From a checkpoint of a small transformer trained on Wikipedia.
Size: 9 layers, width 128, 4 heads of 32 (2 for keys and values), MLP 320 SwiGLU, vocabulary 1511, 1.75M parameters.
Architecture: RMSNorm after each block, rotary positions, no biases in attention or MLP.
Training: a variant of Muon for these matrices, 83M tokens, 10092 steps.
Each number is 128 + 24 x the weight over its row's rms, rounded and kept within 0 to 255. Layers, rows and columns count from 0. Numbers have three digits each. The size before them is the row's rms in percent of the matrix's.

# layer 4 MLP down (transposed), 320x128, rms 0.0949, rows 225-296, columns 0-63
104:115096090162154112183126146128138127118146108080136138102134158152091141163120117125097098107110150125156088122158181154095133107111103136183106131138086126135152095119128108079115133137104144
101:138171150135147121115132135080139146114146110139123097106066187104134156094106087160124135118132158104115107136130171127140086167164120140114154111133120100115163163146134125142153094126153121
100:124149134103143150117135128103143127145148132146124151117150116121135169102135113165138106156106100123137066163131122129134127116084131169108098123136137137099113127154134141136133159109154147
105:144129142141153141090092098097108105158152157131131161114144119147098135113101157108142119124123163137121141124159139146095129139113115143103122102092176108092120087119111159093106117138104179
113:159178112147158103126134145124146131112104107122150131172071137129092094130124088162158153087136095111132153133118137119103084132148089157116103135144159105155167115119120126151118129115149130
096:112148172096146098111141097133100156157139152150130093091117141098174131130103114135127111163142113134125106142113091170152138145126143137104116156112123155188160130173172123133150102123146130
101:169122161198173153140134115139156126134161141132113133135157122106109093141098127143146122123100140136165174116138127143113145114136091101136115148101134130107116113114099136120145147119140158
095:122166146143113109106099142135087135165084108095107124109140119133120082100158140129086086103155108133112115126115112118130161165104119154114107082108127122137148049117115155140158129135083142
101:077124128133097136131105150130169087110085096121104150132124119120140124115183118133162115072208116119142116164158108108128103132151117122148155113169157141156133133138116094161128136148144124
111:138112122116118114151155123154150138128107116144125120117134132089114096127108183113125141084122125108153128102136125085134125140109179104143092154071104141141143120073111135138147107205143133
095:121111102148137112106127125134148130119181123125162132141128167136095145107141130134120118115135105152159144151124129121083124139148159141127149159050110111091103146136124093110128197145130066
095:099148107123131163177123118168116164112155143124141132134125134157107171040138104144119123177146131128128163144131102167162142124155127181125148121115119155122170113130098153102126113154115143
097:127145180119139168071142109139143120069097105097144135162108083144100174151120150115120109107089112127153129191135103136108133135107056136113146108118131106162129157091126141160086146085123126
110:129130106142134131146162144119143162111172113122136127163119115152142083106077131129104143155117181093130164111146084101119130143146118134131133134155117103139111121122153107084183136105111119
105:129111135113124087143118138120095114115129107145126114111147086102122111144153123154086145115111112108146133153141103114148195097124151151111133137133122114138106065107092117173091134148119111
100:069080143159122149150152128106132103117153144139124119106091141117149131115165087119151149154176123109153099121131132119110111117156128118116136131162128112118123138146071097119143113131131147
094:094171115148118129127096147079143117100126111110130128120095130105115153128146101136109123076080118111075157141127147126148132177119111149127161133155133130133129101136156116163161132133084129
099:151105137124116155131155086137172144129163115129133168111174140122119081101146144127162116103121111123096131094134106168084126138124130122139162109120134130107142115112114141126149114167114108
092:114136160085131098150163107085144169135125101071150103115137118126134160154130134163102144093119123133125102164141177133132128159183103096148119165109122151139112116173174159143109103098141160
092:138120089168112108125148126109139113148118169125096148088143148113120123118146161131109087145074128155160164120198112143172150141083121128148108133114153116150109132131155104168146107135068118
100:141095110148155141119160146130112062155131116105122109102126123119090091157137146140134098137104093161144143139167106109106116162114148090171117130153125143172151102103087105146101125129106136
090:121146150128134150161129101137091157112185169117130122138135122139152116104111154159166153174115127158102103111109116099140123098114116199084125147089173143147116135137137146145145133121134125
103:145116082150157093132151159106103100154177124140124138106131132101133089109152112129122102117140095160133146116117150119134144123068121109115099134120128147054095118160105098133155145181139081
100:128167092140103139139148139111124147108120141088149133149130147133138075159099127075143146079143131082128146152122143112188135146091158146120131120158102126150121103130133117092177126124125119
117:142114130148142132101107124175137108127121118143105126109099128123131154123171129079174142188106125180140142063108138120107088133080145130104118120138142156123139112157099154087113155153140169
104:100129128160141166118148087148178168111112102119130137151154138122101144139113101187146138121112144182072116111138130134118131097140113096101126115140122171149140153131135109149120121138153138
105:160112111159126143136130140201131138156094138107193125129114138113124094136102132115153144120130133116139122125150169136123098152160118120144127172154119130143163198095120166115110098149145129
103:158085135158104132119112147114141125079151188155061090095186179156112136123156126131128106131120105118157128118127093154092096171132167134153104128129144114118133121110134135084092111135159132
099:151108096144159127152114135160137148123136134092183139120152154127126088137094151089177103148136117101083126140130124083144137144136114144102152112111160075137118099100058128101092126135122131
109:119119175103117125109166140103155134132119101167133145140125133180166113129124141118112123115104160103116110103096105122109107100132103142135091143161157106143153121137147095140149153115158115
092:140097136105107130148113121079114076114113129144114138109091116129107110123139110144099129132077180125143167117126144104150122093104126143149114133130148123184089116128101169160135155141112109
100:135115118080144140133155148134124113098123171127108105160135094119146113140096157110104133140166140146168116121097084175117115124160164118158116106184088133132105133144150120097083126101148164
100:138125118130122118152146147112137166146091138138125176132147145122143112142050175156166129181133155153135164080101114146153152135132091146138137139152115105130120179125106103170124166067170117
110:167126131152114152136147105122133166095103124120101124138133108178160110115115163187111130174137077125142082120109110139091111157143134119150120112157095132154060129157129111134126114136074117
100:128163138072072172106118142124098107115146131140113144158117110104151136148081175147125166133143133162130108104104112118134108125097130144141162109122138155130126137175141138121182172145138126
104:142122141123099135191109098116185128142119140107169154120099118112123144129119173135150123114134136126111119164078148130147146146122165130154098147127106115127132143132122111137169138136127133
103:108098146173170081143081107101117145142129159099166173126135107108108126100152120138127115113122111153102119105138116163137109122137130145110117114201131134112139145146161095153120137109139095
103:114139151154115147168141144103120132132132094135152134139157098141098124149159137172110103090096124140117126102162155108100105110102121146118090117115132117096122112122150091185145196119159130
093:113140105166100090109128103096159122141093147114124098132149146074173101131164151107143111116131124150126123133129149127138095134067091152125072118154120147137135158170153089164153160146126168
096:113108114103147106092123144129117136097131134093119140130125153134087146110162133123106142123131134129162117112093110131097127158109102100090172122084144115159130143143119144115149113118151099
093:098104128125116145103185100119119108139155131119108174123149124135165134161136145094165131108148142177099122144121117128138119121132109128147147122165190173129087113187153131120146150117111140
096:160101120107078140153121117103124124107143098139121099158146126116089144127122172159124102125114179136131097158118131120132106099166110114121100151121125102150141148146062100108094122103152154
095:131134092134147155123152151138082138099162108104146106163131141128101174094160124145089087131114103148128119118130138134150098132125154110146127135155117139133132121121144135131095183140129150
081:152165101130118111112138115112138115113140126157123157148163144090192079136141088113116156157108122138116080160133108136131180133131144126118109153137161128116133128121141128145158113147124099
101:104127165131171088090094109146127151125136144127139104144152100103135112129124124104177151145133100121158157108098145118099114121110095161152153134104138166112120151080132139120133152143115156
099:145145141153150168059132080157158148121138119107089119125106070087108103102090126154130137128150133134163091126133124141074101179097148126154127121131107140114110115133105152105112132171123147
103:130177132136127142129109125125155098119146114164125154123104134135166131126127157119100174093099118133096150101124133123085089144123148100138155097167113148114123147147147109127142133156126100
099:098116114135114159143102115130100099138120083108117130079199106123146103168130141149108111141104127092127129160104126147151115145124162160142158159118134096075098116117107117086112136121164138
096:078121158096125120115097108106152105107127166147113094131140139154157144123197127104156074114133135127143164128148104121136108122113130150166077163148148093168101093123112135109139104141090151
105:122156164132085132167096096128137140141111120123118130103094115138132166139080081140112157137098130110095134175138146088158171129138099153125127124129156110135123107136110094128143109130115113
099:096134139125111115090145083106092142130097131116141118085111215101127107097122151114073128149088146120141158118118113116159150141150115127107159146120152091107114109150093149143135143129150123
103:147152113110117101136163112105132124074118135100113116154111153109134169128148141170104153157085140144094136136120109107085154076136143100118118140158148142109130113126123128082095114163116169
107:148130156140104140152107130132127141099091142125151115080165161147125130131116113131108132111069157123128098094150094091141135142087160100165092141149109138100133140152140103135153129183148120
097:151078128116131106113083131129105106120138109126077074141125101156163155151142143144124161137092129149176129151104143162122080171122125097156141126108093122123128115117180125137131095156107116
104:149138139171118167131108105137119149146151171089139157110113141100146125141112109184096087094100158124105180146157139131149131139167150150081170133168117103130099145140162125111128161109138108
098:124147127142125135113144128092120153138086149049128167102104114146111139141070132154116123151132082102105122130116134139120130148115079144146145101112135136133139164118153132123074152110139147
099:127110136142145132086150102151137162114125088122134109118175115054085105061146146127112132084100130117121127117140123175134075113137109099132114157126132115131139158134147153087151135113100115
105:138127151120133126116145156151118172107133080141145104127165149139114132119164132100165136127138186151083137157159135119144162131114112116152129124127123164124121122169143166195119130113154139
091:120096098163115141148142119121092109122134187130148130132139111143189139128144141136140143116121138143103119118080126142197125129147152150106146095157092106122149125143110127116116147095156132
100:135102152147132124133126121129154126179074117096121142117139079131153151129124122063124139158153107135140140124125086107083118136101108148126073124112150144145121173152101135062150136128133138
091:083131120102092140120111076117107075084130122126132114196131104081116138143085152136119134130073139167139127129116155157155097089125124130126132138109096140109136113162140137144127117104114167
093:121128155104090112136161159160139148137124136087131100114160125103118147157184184100135113077159136130124131151125121147127168126112125146139103178109099140145144163139153139123127122126175172
100:143103138092151091140134135125138101102158133141126129172151147121095119077124131114185147130121116149125169120136147123076113126103131136101129119127123141094153137166113162067146152128143118
100:108140111130152129123117176103110122149092144119101110136108097165169126121107155132110150170173150134142109117125121102106109130123116105110140079121136130163160109169143134179144144090108157
100:128174128131122118116140166065100137137118142170136124126158115148146110106127136117109089117096146086067160110140115110139098101108118113102139097133110106089110120159110094122114180120153131
102:152176141162114076105112132120151071091098139185149107143126122114120138125118119154160120121139105105113115107147137129168143160118090115104121124121138130098139106106131084137156081149126167
104:141145125104134089141139108125108139103093140133120138111116155124146138116126131127075172153104125130141124109123128148127113145135104087139166135118106076164107128135122158146134117112131056
109:138135119117105093099118110111112103155152123117171142146110137109137138100086149105162117162155059106100110133113116137139138143130103165103131127103124153113131128126130117101095109095144145
099:132107111113105138145115092103142126108147117180089107125129102105168195137132107126172137141104139164120108110123159095120128149085141173180106128116124092119097105123138106093138140164151119
099:124116174120129165096076150121113141126134095162096124157138120120188104138097130150154135157116144159112122127111133140077138093143103135141122161138127149154137112120181102166101122112101118
090:145159115125137169131085155099124149126122140082120098117101138129131123099104127167098130124141135105141105147138099173167098090070144122127167138127152111171182160113117174117130113136117119
102:134094117121100136109170131118085137141123155101122119135151166124162140134138121109118151173139114139110132162152134144148148149092131141125134182145134130145121113116072122116159146145122120
# layer 4 MLP gate, 320x128, rms 0.239, rows 226-296, columns 0-63
106:146106109143114117129134154139132136085146158129131135118186090126122142131119149140105127169141121134114109109083119074158107109118125168175116104171134110169152137143170140107117152108162176
097:119106140150111121112150121101177095117126151094131145126197110146158112103048152153128181128094147180153139132133152133126096110116089097097066111148098137148076125137123130157120123135110095
099:126080162130150121121119112163116097136175156104125087127090127155132110104167154141146130113127141079125127157134088142093144117136117132111097111109120121118099132176126143140108125131125072
103:132134142153159149091126111163133111071159150099129125180132135152089147132117120166114083116101102088162145156089156147115103111110144096175117141118135143169145109129142148122140090140121123
097:096136139169160188153098156123169133124102121098144158119100141155102113116174111132110160149110124140134108116106109143168057109142110172110133111122112109135137147111104113157071095099130140
094:127185125146163126181096155149123141130140130126113120147149087114119151134119142132088134136135127144109055160134134147123128135145114076118124093125142166116111122122086148131194126120127125
098:125150126098123113164125138155168110140057137148093095141136152099140118176108106099144107114116164130136103110114152128112107110127142124139127125135144126124163146176145119180155132119129102
100:128139125094155133101115146145121109117111136166123167147170139115160138125166123086152151182097093174107135134117113114137110101148092156087145111088107130119127135134086079111125130110114137
107:166157114083141137100128147166115132117125164143105111153131152114124143131129117111129158081108132116087148126148087133138143140162125115133155093131140147137122102114160139138094121125156130
100:123106178135133099146115120136119149106115156106170136110115075155086185126106063112160117112133123110153122108115118147146105134138112137093125154161152143115153129067162161140148110113177132
098:104114132150137150130142107127148124142133124119124148127163100089124104112106107129148125108081128117145153137167078158145102108119096115194171151153114089139136136123155122141126102161123131
100:151118120089135147178111142097196129096157153074087134132115122110138091150104095157148162126164139131111110095111139095095092096121144125092137135115125151165101140155109124122125141143124161
116:125125106126122102195074120161107149113098128136104141115128141161131181129179112097150149128168123162130120089134179131149105102133156107138141094154131141130122141160122195109147141145143121
100:107108114079131121154127140111093085124129170157123128127118133127101163183094123119156121145110117093134129143134107127138114093129099140138041066130143163116096124111100166139083136129138127
099:110140140124114121140117130130085128092123144111124146073127114118144144130153077128134118093152156143198169107088119150162133079147156113125144130135167116141169095155128113141147154106116125
087:140125093150104129126106117102119090150143167102144134108110138101136114124128151118134100137129129058069113127086125127165118138126085149104127129121095137164081137143115131185125117120135142
099:126127197121113141104108121135124138105105123077154130163091140116133118074137136114076116135116127170100131102169108139178153150107085108129111116126112106118167141165138102149097093120138134
092:107110098108134129127098149115172125149138080075132128164105092088119119136122144108099106107108116115151080145162100142122122154124109116140176150146115147135112174148077148099092114150137123
098:151168153134149141151102145153120134146117141124135129173111141113104109188132151140148129142168167146162099140120109117152087150157114117107111113160109136125117124112113144107129169153107111
103:116159080090143122150095116115127133152161140126133147130120147119125130101151105175140136109045151142098121143130093146173120139124110111143102101140152129108141140142099150146115106147108171
097:124161153115132143159143104109083156122129155154164092146117139137098166183179144106111152113144111109106134097113130139136131142151161137150100127147136092143074160133073133189123104150136196
094:119119115139139085111142159109113123102132145108066152121140097102141126118160150139133146105103130142159098119101100106121139125127118138087191131081091125091085141134111110103102128131157130
098:106169126143140181104119113142109135142108121134131101134170101159093121118131148118129154105118148081120108128088119123161117133120106162129127146130134147097075163151163122119140168114123170
111:162130134160116120106129111150132183116117126135095152127144096116114150139181138099136138133106116103163115134121111127070132171137116163087147079144137160100139163145117138084112126140101149
103:162115195105129105154116153081126147123115129136124144113109080153114136111149133117147096116121139158152139123090095187145150176142123141109104126153111116129077093169148134149148163078121142
100:145151095094157111091117163113154137104183115109121173137097147117104152098099123160131118124135123129162159076082084099109110097144096158100132117138119158102130170129160155134127152113125125
095:075137116130142135079131171098146106164136123138105148120145092087115155090143185100155124132157101155157118118147118136168111121098131120120162144093137138130170113168104110134126123120129134
092:097103152116137144163131113158110115170128110119115118147122092115127148131167130097106088149161131130132144091140144171161103127117069102119132132147122123126142077120107150135142064104114175
102:134134165126164124157130158113159138117171109107143169090087094116149154111132133153070118102117123058195115112141139126124123149102129105116115103136114105104138175168123136102129104143110108
093:126124117118077127096128157127146140111139147079151106137175118111113141139143125146157130131126103102169119111114125135070130179111124107092143143183138157175157112168176161105136134157109125
105:136117153117115146132127150114111129121145153124141127117095168118128116100098122120145135112076109125161159145134180114138159097148140139100090132104131150116140132104119118119162154171118097
095:143126176116166112097078120108166131133135135166167150145121180094111159103081155155135121119103153138139103114126132100124100130169143096098145122134112144144115157111124111141111169128109135
102:179127120136160136148119138136096140134094122151165145141092127131152111101116170118104146103168139133081180112147124140161139157117122135120125139121150170104139152108088139123099159162137121
097:102177143132124129112122122107120087112146131131139171112149116164084149118142108160140117133129121107200135164148084138131132077130117147150144138149139127129129104130157141160171084148166125
103:167121117125118143146140111133129129147147142134117154087128110135164118137123129089131140144115125094161134129157121146110114090140147127116079108101125120119181143151116099093130129167161103
099:142137109112133153143140121094162103132126091111129167064149123121137130078154130113175099118162162151111176132147170103110141099121118168119158103133086112142117142146090153134126130153104139
105:122136132124137115145121133125121094123112114094143097116127163135104176147095156157079163097119149113158108121119116119109093104083128115151128161116157116145127118163109083110107141103140118
094:142138132100134137123115144163094078112121111117172111120138148135116138118126179187099124128135128164110094105128136114105138134123103130078049158100121120155100127130134110129133147145124157
104:110139096110139130146102140132117115118103094098127135121093078121084138117147103117138134144120113079117115135116140140085102110143110157120075131163096103111173129121155093151153151133111108
104:132102126143142119158146105139136110101134081097081130144134100138132143125198104119169153200133142123140141145088126098110141121101156098139155135056154116159121145122142105105146107109131108
084:111133117094112104120124155116152107131097120101110107066097113115110146128124116125108124112115099167136133120119114083090128167104106138149136135165154091138063140118130150157142160117158096
094:106082129130161122144098109145142168129157116137110110124099177068163102100120134157114146134128123141109130139150095137138142178094113118156111118120126128148120169127134140147142128123150145
096:154128066134168104135101126111166089096128151116124129131139120105120119139079122137153176108126121130134123159155129125166164173115161081119159148133135139148125102165147137101165077154147115
093:121122109159139063081113109148161161133147109095152104118147128132107135096149126118117126189145104171172126136090144086124155127122155118149133104139122138125077141129117154116104142167070084
096:111122158156154125150162126114061145167107141079152140085120144143105150124106113150133144100141169106110154121150125167102151142126127087159133140102110128155104131126164138149159113124110093
103:118122151136140088121162147170152146143124160134076103103123115140134166153154173129132118126149123153093100136085126128108092139115132117131143129143081178119104142184143143113128117167129128
102:171110143138132133103120119114110120128112144099112146140102134097120129135152100088137154101125145116125152112143125155083154162158129117116148129143144134112148129131060088162094154136176092
091:131122148112151114091129146138129113163134138113124127145154138152088088097137124068159112089122152138188115098115092103129170108102100152137139103149119147104187144128149111138107134107096142
109:139140116090146136103113144150127103128106122100161132113086132125155154109087116141103111135124140156068115100098089134147095138130109126077119115133122145152097137115112090111155096148121102
099:066099077126170118105135115119133071140128166187129121198089101113115089126156110134139099120124131135093161123090143140143120160107170118099117151116140121084085142136135164113111143119117148
105:147129156140139149102095169116146150171119113121189129134143147112113104113099116102115107118165083123118141123166131106136135137123135135115155097155143149148133205137099138150146131125152125
101:114141198154136131128131135122138161117079127142128129163149078126125132139122132155131149162160107144091142131116078162131124153112123080154113095132141126127098107146117110138134122143104137
103:159155143145139160111117156096130129077125102133130171149120083100094132122141166190103113084126090086116139190113137107139139212134107139114154109101141141126133109136125137101110145133133150
101:113174141136109107132124065147112142129118161089107135168085128108130134102145118138131111127120135095144151114098113152132155130109169173160140103168143140152153139104123142097134128136136100
098:135147128105125106111122143149117174116125124120121132112131084095107125124117146161082173093106118115140116101145129082097173134147155111097141169104125137141086114124118121129138127117148121
103:146134110106121130169133104144148126120112140149135133168148137148119098073110151133133091104112130114174104112109125129090107130157119101137069087101107114120144114131170149102170158147161090
103:115147102163091156162123129105114139150107131149155135159132143169134141132136099137100113138168126136123134136148089128097094098141174141117134138130132137084143148128178108162133142142144118
097:116146109121104164099172158116129129138059083146121130110097154084138161103120091137136133126126123120157126115123127157119145122110114142127150141121112156148134123120088146147157150154152154
102:136113138179131151128148145138135099126146146119166105106145134054080073130156097117101123158126104088151170136137106120111116131173126149116134134113165120092137099088138164082090119133129151
094:145159124160141118146126100114134118113101115130100105158170081171130102140094133126102112153153081143098147150117105157125132116110137177132092122141119132159111105153179150093097141122084114
100:126096136127144127099105149116150094148104132129064168124125146131103131095112134143127131119138103078121138119096131100130147128103125152147120139109148049139128120134115122112128133183112110
104:104096137121093106099111154123158110095105141093114142124137122133112146098118074125114134150096107139127121135119134160101067135100112130132136150082096113099141118108135098075128154135118136
105:062150118150141159111105091155115116152115171098089087112080103161129140144109095147128167131133123115122122123146109155146148132080147083128143122149129114141163125135161151129136174150138161
097:099174126136097137135131146133120112133112169146136129164112119150122106123131141135122122108120142083094124091127154159134069128132159100116122124076114161110086124113133116134106130156135159
103:063101114107133140146128113102139102128109108115157149130087141082120101123150111068165148172103119154141134101106092158117123137103156163116165158157172111169126134141149102139129110092135118
097:113126124133194132124113130128115179113084172166110133156134162148106104106084106099134141139136141108121142154141138170128145166090105125146135168187147119144137088106146156102096132115139135
109:116143119151147148146132105109098132099110129124157129132132130171100138102087174125132125176161091151126091133076142180160129142166125156150138097175107161144088128172116104149075161118148135
101:114110122120135087118111152138114123116107120138095138125148084106117161113132123149111142121140112148106119118155114120123181182124096159148140134088142135147159097123144119147151125149149117
106:155161126084130086117094167107156088095126146057113123166129122105125139144122104126044147137146123141103108097164161160114157157131139098090124131121127129130124126127118114148127126133107120
090:137124138183159142163095176128145090109107123123088128124128112142111163135137134142141085089171115157161140123137097160156133117164119109176122118110129110184158122120119142180140148158100126
095:134164105113154105133136143101145153137127154132140112146146114183124182132157079136167154114147152165143154169123076158148126144145122091160128147127114170090130143118092087118140107132118158
# layer 4 MLP up, 320x128, rms 0.257, rows 226-296, columns 0-63
101:125131129150127118111163147134168129139118122135119110098115145113161106135119144133126145141145118105095138105139154102144114133150131105177108090141090158127103125147142135100151111130116169
096:145148087128111140126150141113141160135146126149137104139102130097118121161093157131127145131115148145105104093100121116155108146116104164101096130138097133143129167107176132105104167139098139
104:127129121146159149132143141150148122122136079120151099158097148150130162083152129108163143111121164147111107128091120138120171131133164119112102163119130136160095153123099083106160151164149153
107:125158110123172131098117119149093108130110115116139110113126157152140135178131125132123125139092129120143113130055092140121121086118137093121120151128154070129129155154154117148103135136123159
097:151151118163150126128111148115159152112109121100134092097114143114118111120171082122082127113145123109090153134157120107132126159167153168134174133142107084074110152115161122119150139135147122
099:139122153143162119134115143150103112145174148148132143101142085163158157122105149133138114148105140141139144129115154127137140108083127086116134128120079123120078136142089167131125131126130147
102:108144117127143122099114109147160108122140111165147124118091150091184188163101101088164111117116125115138126114145122118123122135081157146118131117145108088114126135131134133097106116128149117
104:124130123130137145119135136125139135147142106113142172123082141098138141165139102118113189148162202158125127133206104133108106144069142130115116138154124130145101127120131095168117108143085147
109:127105161124178153104152104140090116128137127131135149162141134086119130141129114130122147160137109142117130123160152128139116122102139167134143108189107140103125095133115153166101138075126139
094:158114114118140104083107158136146129172136119171099127119161110105130128152173133123154131131122137140123101150112171136106097124111124111120162166117099130127118103133155144125117131176146070
105:094133112150114133111150123120118114163143091144157094120152160114098158151133115159137113156150157119095148124121142169147097129110105095155055133162127126133104195162105096158111135127144094
097:154169113151091165124120134138131152141131113145150118125127096156137164152166132131126107154108114088152097141162144146116145137153102148104148094147152126109140122119155155139093165099129169
129:143134080136135109105161104115172152135125159137115158143123146169151127108077122128085120129125125130144143102095086125105107124132117162126136126092132168149107094146112089076155098138152115
100:117107121113168125139170113103115134114157133145145145136165123124135167159122150122148120157148099117105114167136124097170131073118134157133143130102103122140089170134123156126130159130094159
098:111114106167130124116109155105107107141107145131168087112145117168119156157073071163161125093132114081115130138158172091129118145118188146098094127131134096109119128104130133098139119133162139
089:153121112092127142143124144113119062157149111134130131147103101139169132107137126171113148115127113149127093125143144137154093066107114155150103107134158118154121167115108147119130129166124178
095:088134129121128126116118166106101164177113111111115150155124120139096159090151150139133127127146100112151127149125167111101124130146124180077103124084181141154112149124110153144123137104151128
098:132140167135154102158129139138143105159130133154145125117155085130113110099175169077129123145112130125071133091120127088120095095126092144091130120102155136134143153092112139163089154165161116
099:088133155139125163160131144119118111128144094107127119159122088120116138104106056101172116122108151156126130126096129115113131077124163139112138123167116161135141123153109106149120124150132108
101:100117085171116160161157101125119114169102068150161111093165128146165160116130118178158092134084173131145089136174136131119117119102090138127135139136121105108094136159176114133155142150108130
082:161145136116094120100171155123101143122134111130154137141114136133114132145170130121082083080114150128116150146156162124105131130113160110160155166107113106168130158122114121103112154170147146
101:131099103137110181131120090127108099102170076122186122150118144130109124144117148168156117128133142111110126144142149132152120114112163140123088080110132140149160105104104129120098167095099148
099:116094157113107157095148157090084109136135157105152113144108101129115185130087130100138130132155103137112151147133116130124143153104146106082102138159104104179115068130163155119109087100170160
119:157093104144151141124120117143145155138112114138119181111093138141132174131103127132118116125118107143105117089120144112106120172102088124097105155119165150117154139106128176129108121176082134
121:084143085135108164123133120160147120134151112118106108144177139109162114150150123145147143162201121134108112085153136100112131103119119130136083129137122157156158162126066124051104135121110126
108:127124127140109151154124124082124122167118166125100113171139135172117130137205114129107140137108133136170149151122128154143130152116140143155134102107139119145127127130155113175148194142102178
103:154151119117123136158139130136132135124132067133103128132097140123173137153110061142141098102097108131101182139132154098123137140149151113117095098125132105120105107134061134073153148163096134
094:090131150096138122112092148135096123145101126136155134094140150145126128117127115148125072101130113094125135106109114126179138111129169156154137149085139098143106118162139127110116120132079192
102:138124139118121111140099133113159122090135146124108108079124111102162151083160141137092173115101120100143120153097154093119128186122129121124127130117119095101117184147127124109153134141098096
095:120146124111116173154102142134152176123133117084105177153128153173147154107130155121121126096132155140139137109114114139119111111144118126092132147116148150150138107139103130111095117102158154
098:169146125123103111092088104169099149136090132158144139112104140137083196111163094161085148129124120129128100162094094121121141150123128100110141086163127114142112101130101188112109120112137143
093:164159175148156096158093126094122102111133093091161133135143153124095155117123155116047133076135137129118143165090138106124121103153097095108113135105139118147150119149133134159134140153128125
107:097134117132105144131125125178113115146172128113128114113131102168123132080087103167172093132167151125152138093122112139098135117118150142140156110138107155122123146165118136136151097125155136
100:129128091084153124120150173118081160113132121106086125153098117114123118118149113128134133144123114127109129119102155142141110139151148125134156151108137153121148107131097096093139091152120136
101:167150123095150132139119147130119131131159148101140115175094149131115110149135109134150124105070126147128109173088148144134110093149128081147116131118131145096123145163118144118122169094133119
096:123123134146126142102148127145140162155097139078078125107114097157136161109135149133144136098099133156101090109144098197125092158147082159104133123148139133142134104111139130125109118135079116
100:115151105102095101158118151128147107084118173133140144112147099092113126084151132140120142109096146147136144103142095143138129127109136140164120088132139135146119102150167143113152163127178130
099:094128157160121105130139101152137119106180096135153097165109155097092133089119097139143113122181136077081164105125129119132183156107156124108124109156134131137100142158136100138117145120110138
094:110136137169127122137098125134118101124142104134109106140130138127118113144112146122119115155100142140145177129199118070132148135065129086132114099123162164126114111080143150140146148137092111
089:162129186134118148185121144119142108092156102130147117163108083119172126181123167126116136131103163111175096152137093140116095096104150118120152122088159143126156122116143150139137118100135117
093:119115090114105116069106134149166144132128156141120159098099150139121099130114083123186120189160130117156122076157124103140167142088145126133150098106144118106101197110162147141127149092158077
096:121127117138088079189104079140168121117158136108157154103110104124158158097143104094132093148166114151161129125178118120143148144119178120093143149108104118076123180084120095090091155141131111
086:135129111160120153110095126143177124134116137096142139098101143088118117171135112118096177150124155101130100157114141143156142177128113137099156133082142137119166085143110125138125138118134114
098:135088129134136120144182160114136113097124134198158144148095151143142147164159113170116132123148127137123118123181106155118122154161108123143191124092142146096131103110151140139093150095130130
098:156129126156111167153140145166153090145151118128143148159135175125108094137154105101164165068118138102095109105121171099087140090123134137104136139140132113112100135088118129129076163156163170
100:127172125144108116148134140127120156121113178074143102071149138132113089096127140123104139099145096110113119138147112124126153156133150141141119106171160117153115152113164125109148160096133164
098:111149169138105110121130136088104101123121073137117143149103128121141128103158113129132094104109143123137143169110098157144118107117167108176098116121118115166086152143066104127147125151142118
095:148091115150151140126152134112124099114120118142095096138090144133161099136112129111095131116102114161078115151093119093105086148103105114114140129091160187148097109141124117136165100111121156
103:171124125139111130116081144151143112133121114127123087103110142114128137132112106120093142121161150120075148133111161112106071121119164129091082159112123155113162101142130146103104136123126118
097:111147150119186102159076146179136114138171078172153148140077108119162112104168114146130174141135129132117117132103134162145124120143100134104139116123127126103118126079114112128097079137102122
102:125167133102134111161173109129115117127132150113116142091162113146171128158126084169095098117096117132138123098093116146098124125122122159121140116116123112107134089111145074106148135102125137
105:130155132108145082168144120142133156106106094130079161129096155160142086133149102157124087095131105117176132120102112093084112145104139142133113153094118097163135116102099128131150068135124138
103:136101174122138133147153145105129087133132111109162096165176142163132131151132125127139094156084165126133118125159148154158160089149139093179123081135109142081150147115138120155095095093116106
095:172104108097126099098106110145112124119080120147147145124146153098145086085166067095121156098108154123128161091091117138143114132130163148144126124159119128122144116125097136133148136117086152
101:122076134118132145160138145118110139096130149108137148165096123150092170123126145105098145131096083134130103154089147174097162086153111115095120151142142118112146174116114133182143125095141119
102:087140112133134122136138136163128112125148119140121122143118129119155136123132112194152119120152161129121160108118131095150140071096145130124179116120092154181079102135157091110117090123140170
104:142100136168180118156162107104146135161108161112120087098150101133149060117135141138093092104147145115180112120136147146102124116134085137096145179135139120126153129140095113139127131120145146
101:109148153133140118179134094121116095171129100117138133137118130196101141124125116113121123122146100129125133126116134104138103094119145111139155123120179093104125152128138112154112147144066120
102:128156140097147152097157138131129109056187124176152126129114081127092106132099119123082108146127119141150110135137126125129093135156121145153118082122140120113105135111088138115077124154138134
093:169096126123150143155157093113109138111129138115117129159151117122176123077140148128112123159098098152126110097126170117144169135154121121117142089103090122084129160147124106141139116130120149
100:108118177132134161111116143156139128112137112144176108115146121150102123139121175154118101149130142125113139109111160134155129140120117118102089146163150098125102096080117127172117178095177130
107:127088148121100123158097166112123138133129168101132119123115116112125135138123116108092130113099156125111131148090119135183110199115130083118111121126154082140133109172129117179148101115136111
101:145148111135147148135131174133124111121111091137117102123104133114126084132114107115088083092119189106077092168132173107144128111117167156125114131149134139127087133109118116116121167123105140
098:165146136148143109116142119123111112122143178128088103133110100131192081151111082152136127134167095104120162152137112112153113130097089115125123148102172192158126109109116136106134147098161113
105:191157137141131126112182118084119144120108140108158158155128126105153127120128159138163156107133086082138164115079138134151083104122111171091144147169138154117133085128129143121121110146156109
096:107139141127153092162097154140126085166140102121130100144178106114133123126115110155148113118088129126120077138149161090170139092100099163134114131129132140082143123109121136175181074173141095
108:127119112127129085128095118106073142163057124134165119156131112121115190140181138141185107164177107112116139129117116167120135150143159156120154135158117096169142156104127115089100124093129144
105:105122118079145093136093122139148114131182157143153119117127159149142105097126129097145119128084140095157144080138134192151145131138087083157115153091115124114157104160102136116136104119123099
099:114141106084121112157161141132132101123157152072146132131122132094142176118108091111115144132106114155126141110099114152156149105116164123151150133144095133124153148141129143158112133137119120
089:117154177118110088073146152104115124146162106131107147103107117136160108127126161126154105133140094133097159120126151120149136131138120126127133163129107089131088150105129144135135177167085090
096:107134119129112178156120156124145131124154129147126125158104104127149158141131138138160120107140127121115151121137139156137125141139103141107091128110147155149148144181111109168134141150114173